{"hidden_size": 192, "head_dim": 64, "hidden_act": "swiglu", "norm": "rmsnorm", "rope_theta": 2400.0, "qk_norm": false, "init_std_qkv": 0.0253, "init_out_by_depth": true, "optimizer": "soap_variant", "weight_decay": 0.025, "max_seq_len": 256, "doc_mask": true, "train_tokens": 390500000}
Each number is 50 + 15 x the weight over its row's rms, rounded and kept within 0 to 99. Layers, rows and columns count from 0. The size before them is the row's rms in percent of the matrix's.

# layer 3 MLP up, 512x192, rms 0.164, rows 351-360, columns 48-95
099:45 31 21 14 43 74 15 27 50 62 59 69 27 57 50 57 38 49 16 29 52 67 46 37 58 56 41 59 58 46 61 55 56 59 38 59 67 36 66 29 65 50 49 56 47 31 47 64
101:34 36 61 48 42 58 45 63 37 56 46 60 64 55 60 55 46 63 57 58 49 54 72 47 81 45 45 41 55 47 76 73 64 38 99 53 45 43 58 53 50 38 50 81 46 50 77 68
107:47 49 33 22 36 62 36 32 35 60 50 51 50 62 21 63 33 62 61 66 37 67 52 48 64 44 43 52 78 84 62 41 47 50 32 63 25 57 56 66 54 61 80 56 43 53 35 28
092:73 38 48 56 49 63 52 59 75 68 54 68 64 50 19 40 82 57 59 47 72 65 56 57 56 70 90 76 54 73 82 32 62 44 43 62 51 50 47 45 58 71 62 26 49 75 52 40
095:34 51 47 58 68 35 38 19 24 44 61 70 45 70 18 70 45 38 61 67 33 49 44 33 46 59 50 78 58 37 45 45 36 62 51 63 74 65 49 62 46 54 84 26 34 54 66 59
095:50 24 56 46 57 55 36 58 30 48 31 35 22 25 47 62 40 71 78 34 70 43 67 27 55 45 35 56 54 47 41 59 38 28 36 50 37 52 39 46 51 34 27 54 50 24 59 82
098:74 61 69 44 34 30 34 35 54 40 78 61 55 56 65 58 56 31 54 52 53 62 57 69 59 61 65 43 47 19 66 05 45 21 34 34 38 38 40 57 38 70 66 54 75 66 34 45
094:55 26 10 53 72 69 75 41 37 59 59 79 74 70 76 57 54 55 69 37 49 44 51 92 54 44 55 33 37 44 52 31 29 65 44 63 33 57 52 39 48 56 53 46 47 49 66 70
101:46 38 46 39 38 36 65 43 43 59 54 29 80 42 28 68 80 35 43 54 61 51 35 73 63 60 18 76 36 44 38 26 79 44 50 43 72 24 66 36 37 57 47 64 37 52 15 44
101:69 72 27 35 56 36 70 68 38 56 66 44 38 39 54 60 68 62 56 53 55 66 65 42 61 46 57 46 55 61 54 66 49 34 56 47 32 61 68 58 64 35 65 69 48 47 80 55
# layer 3 MLP down (transposed), 512x192, rms 0.154, rows 351-360, columns 48-95
101:47 40 48 41 72 59 61 59 70 69 63 49 38 40 63 53 30 57 58 73 60 49 57 41 54 41 47 38 32 68 54 71 37 59 74 64 79 51 62 30 74 51 26 69 33 87 29 35
101:46 45 43 43 49 56 47 50 58 34 42 51 29 55 52 34 77 68 66 46 54 50 67 53 50 49 53 57 56 46 61 82 44 55 23 68 68 45 44 40 56 37 67 59 53 58 64 29
105:35 42 63 65 17 67 51 64 53 63 42 46 64 53 55 55 29 44 74 52 48 47 37 57 73 64 35 33 11 41 42 38 44 40 39 30 43 42 53 80 71 37 63 43 54 48 72 77
097:48 55 22 55 59 20 70 59 62 41 50 70 72 31 62 45 44 50 56 11 34 53 61 49 69 50 33 17 71 36 56 44 40 65 42 33 74 20 42 60 45 50 56 50 32 55 67 51
101:60 51 38 35 58 45 41 50 53 58 17 33 43 42 42 55 61 51 63 18 58 86 46 44 56 44 64 36 39 84 62 62 64 68 37 51 50 39 23 39 41 42 69 54 61 36 34 39
100:70 71 75 51 46 45 87 61 44 54 25 50 44 07 56 66 32 36 44 29 34 67 59 58 54 47 36 72 27 42 48 58 57 25 75 55 37 37 87 56 51 50 57 66 48 53 73 36
101:18 57 51 52 71 62 49 51 35 49 38 61 44 44 46 45 59 70 53 37 66 44 63 39 65 12 61 56 57 58 53 72 65 66 52 65 67 39 55 67 60 48 52 68 52 99 35 56
098:58 59 64 51 52 42 58 46 41 54 60 52 57 64 48 18 46 56 51 67 57 42 52 53 35 50 38 70 64 40 55 67 72 35 53 60 50 50 44 48 37 40 43 65 65 65 41 69
099:57 49 74 45 54 55 54 51 62 40 57 65 78 58 45 49 57 42 45 46 79 70 82 28 36 71 11 60 65 63 38 67 47 90 51 69 70 43 92 39 23 58 60 68 67 49 46 59
095:63 38 82 52 52 39 78 85 51 49 61 39 78 54 60 56 50 65 84 45 38 43 45 42 57 64 36 28 54 72 57 69 60 53 44 59 54 65 62 69 30 27 42 54 53 31 90 56
# layer 3 MLP gate, 512x192, rms 0.172, rows 352-360, columns 48-95
101:41 45 42 52 55 60 39 47 18 32 77 52 54 52 30 38 40 92 47 73 64 72 39 46 44 49 72 50 48 73 72 44 38 54 58 47 52 51 79 44 59 45 59 74 37 55 59 42
101:71 63 58 44 57 47 40 69 64 42 59 64 52 36 52 46 46 57 44 74 21 49 42 60 51 58 33 33 53 61 57 34 60 58 52 60 67 54 42 33 73 58 48 60 63 45 42 06
100:70 35 54 61 48 54 18 38 39 49 25 56 26 70 42 49 38 72 30 50 16 76 46 50 70 39 73 74 45 46 43 67 45 58 51 87 61 70 43 53 47 56 40 23 29 44 43 45
107:23 31 45 55 37 43 39 53 60 27 58 55 39 65 37 44 57 53 88 17 47 48 64 44 55 50 49 52 41 67 73 36 61 53 58 48 70 38 65 59 41 72 63 58 48 67 53 61
102:62 59 22 52 48 33 59 55 39 35 31 49 37 46 35 43 86 70 40 46 55 33 45 57 14 73 44 50 56 30 54 41 64 35 34 49 22 52 48 72 37 48 31 47 54 48 52 49
094:37 39 42 33 67 49 70 42 43 35 47 66 42 33 62 36 56 45 24 22 28 46 34 35 54 50 46 27 30 51 30 29 46 61 46 48 49 74 58 68 55 61 77 38 60 47 45 61
095:60 70 71 59 39 64 66 38 23 34 48 32 49 47 73 36 34 48 39 54 53 74 56 21 44 58 48 79 58 73 39 40 34 19 66 74 57 35 74 61 61 62 29 37 52 68 51 29
101:56 39 52 71 45 70 29 56 68 50 42 49 62 56 43 50 64 69 39 33 43 52 39 59 47 37 55 23 80 61 60 38 38 72 51 59 44 50 77 40 56 56 48 58 48 55 64 49
101:47 58 48 60 64 77 47 67 60 49 27 38 52 56 65 51 77 43 69 41 42 33 42 31 58 40 22 50 40 52 45 27 56 66 40 68 57 55 46 04 55 49 33 22 37 41 66 80